config.toml
num_hidden_layers = 14
head_dim = 64
norm_eps = 1e-06
attn_scale = 0.125
parallel_block = true
init_std_up = 0.0379
optimizer = "soap_variant"
beta2 = 0.95
lr_head = 0.00661
dataset = "wikipedia_en"
Each number is 128 + 24 x the weight over its row's rms, rounded and kept within 0 to 255. Layers, rows and columns count from 0. Numbers have three digits each. The size before them is the row's rms in percent of the matrix's.

# o: layer 7 attention output (transposed), 256x224, rms 0.147, rows 16-18,80-82,144-145,208-209, columns 0-223
# v: layer 7 attention value, 64x224, rms 0.147, rows 17-18, columns 0-223
o16 093:106165162111085141145124091147062139180119070117131107148081120144108141142177134107168123106135145148093128098134135113137125139130143131113097115126113170118120144108116096174132155122103144133138141136131146133154146115079102115090119136148113109104120148124137103122099134055140134145088143146127136093114132139143129120153088129125132136086099124156149121126148154102147128104080148112175134122140181142095067129117132130105138079117121134127079112148119164129128144118139120082137108155146109156136105128090157134104099136096104156139083097076087113153130106129144144118127141161125147115104116130109130093151148164121143119110146138109130116116156122132096135053166
o80 104:172120133101122095135125154128155161148112098108135163185131110156147124164120102127146109138120134127097147184165078119156155134125155120065146136137148111156158103144112128078117162133163117162105160114153130155114132079124117141177155152124097112086169132109152084161132151137121156117128131144112147087143125144140122113142125131118123138114103158183137139139148125127098118120200100085136093137123157156111104090125102149138112130165164133121113112143123085102136125119128134112095130101139165120152144119107089127177121142129130106126131165134176089142140111121134132154132085125131144136091158121118149143116183104176146168123112131128103130156093119133114165161140
o144 092:118115145127115130135149165168104135151149133107109142155129157164152141079104059151121101107178134126146126145134161123118167128149111164091131150145116126120142151161135113146147076130078133110101131171106160144130144117108140122155121090157111152102125106140138164133129087122141183121149107162071135126148141109138118124120133119142160136092111132128135133167110144142130074102135148185125153107125124150102084137118141166099139125118171107100122129077162158120160134115108113186107085132146142074163135145092167134159116167146112121085127145164122123122109137137139131143134166145160120133165116107122133112152122105144168108089123116142151119085118160143130142084125
o208 105:089130108138147104161061133157128100109148121159142123078128168111142156087136095168099164143139152161117132069090110144159124113127123124153131120144103142088142113118115093127115144160117131081154107154142099140111125147138134164106144095124142083105074106117153108060192119151129133112108155120124138150156103110118125121169130165142140149124129116160119111104113138118088130110110134163131151150122125111132142118130136130129090146110147113115136106095147106159128155108141144181173159100133139135138115116127155146073116105094133095106117111114099102157155173118110103146122119125138141146132145120148114111107111178080073097158146107144112139086098120147122122134094
v17 102:149109140145099121175130158135134137119152111111128195149160105094113141139083129123121120144111158151132114102112121096140122159137112144140182151158106111121107119129138120125108137102120139134073121084121153128098108142109132152123125107143141144110095098119135053147142106151115144130103086145121095108139149128122158140137137138163117136101149112140092151125141150122194140154132136096161088110182120123152127079091123168136101127132124148147128099128152132125149133135119110131160109130136120125087111126108073119090166164172164106122108155109121088162129117152143167138130154146138114198115112101083120165124155131126158132159144154126156098098111101099138099111070
o17 098:118167106118101140110116129136107115149114109162133089161110116139113118100132129113165126146148157113138173099118131105134145103133149104145075157097111132120141142086143089125107141120140139109153108168146143104081113146141109093131137154138142100159085138138133127099164127107169117160085137099154130079100126178115105121164111117126107103122114110147157091154148129156111130103140145112195140143149112093149137156065138139129109133097098169090147134134088106146147137105131122108105105162163120142144147092154123115158142119082110147177113136164153134132102124126137152116084092112166148135118139185147158130140063166124125125133104128138104136120153183107128132134160
o81 105:088120090151148134099151111147049087096151133133128119133111128110137156094102101152113164097106129139135106139106134122134111126140110149165119149088123091150139142157157124122120126141084147112129141129097105113119111116173130116140111168123137127110159149135155098091158113125082101158117130127137181120157116130072120148110116100098111133095127126136143138135099192131089158136147143141086119137115083128104120123134149096128083106131164129106153093133108112145125133133150148085071134155137145124117118118122167115139166098097121137113151154091131116146121113070150095116123132121121107119142121065184114098144106077149134117123121094168123163145128075130129125113167
o145 096:168127134135145140128125117099144110121113123132146088113144138138176139074154150154160134139144145156122121126128128121146094158164172078117133129125130135069154120099164148063145136105112120140152185137144146082140133148171147159114149149159118146111119115163110127123138165096148122108157119156160124152100122151082122138144179143135078127135155147118096091139125109089108108135144147155158167163154156152092143139121139134100116151121135113120136151160080137105108152108124140138153136171168103167136154189129130123091181159092132171163154133098185121135163126165160102119119137131143123120163134144112102137120123134140143148116133130135119122146157147108166122138147
o209 112:076173085121120126113097108126129113127121187140074115102127104155154102116143116107111124122124133137125143160098105124117126155142074142132139116136135142106138103114073141120086132135160132135105119137141134131158153161141140144137163194156122126146137114117107182154108148173121112093122142126136135164093090128139128127137130165110129113148118135092119133080142062188094108124124117119107159139092139127156127166161127131113118134158119067149107161107148118124121095126169119109170177134171129096169106142121129128146097147120132148158121134143149151133150131090131113144166132123107123113173121153128119135152179136139148131100122094116125142139128143093124164141203
v18 101:099113132154110146111137120083125134136082154093125139141112120168158113114102172112082148180129120115171141146120138165130147066112098127141140130112116136112151131126111133129144138123124089132139161177099124101101165135133155160127124099132130095126112106106120118156122137157128126167155113127131128121132117121156146204169115126124111135127119126138165105152126151131132107142125143109110176111178182127111140107133130140164119130159109151115152130138130167134113130144110090083138111136109179152163099065106204095132144120114122134133078099126143066129133135137118085133105135105152131161134157140126125094149136080113136101113110145129158098113172108114133082162137
o18 089:131124101145115150174122149124151122112147133111143125082140145115147089139118079160166134135121105127138097124128139078128159141153099162105126166092112117124155197199194088158128162127138166142156145120120130107137128102122129114097096114107142155063156158118122119095125115140118152095118118122153157151120116099125106090138144114149078087121120144106145138075122140151159159099100159106170111145160074117152115124141151103131130126134119113137151121101163151105120155152079172108100149107150114120137130123131113131182129103142151103100147152140145115114122121118137159136157143090083132133156106154116133119131147152173168120125118137160152135160125111115130118123094
o82 099:158101147102160129115125130129123105135136078118146101104155109124105114076162109126112126056133113149157134077154087155106088146130137165102107119127148109113159101101134179147106111138129130163119148166131137113092102147107119152135085110127069162143121122091109144090146153147114128136135120133117131126131142144080112065116123132180143092178162120166113146096200120121131157132104141139115132151109108078163126119127113128071159181121125140129114123132161103158142130128117133136115140155136158117156115149110117161140100105145165136107167140168119100139114143123122123106115151131113139104124128098094129099107130145139108119081118098140128112154154108110087086137126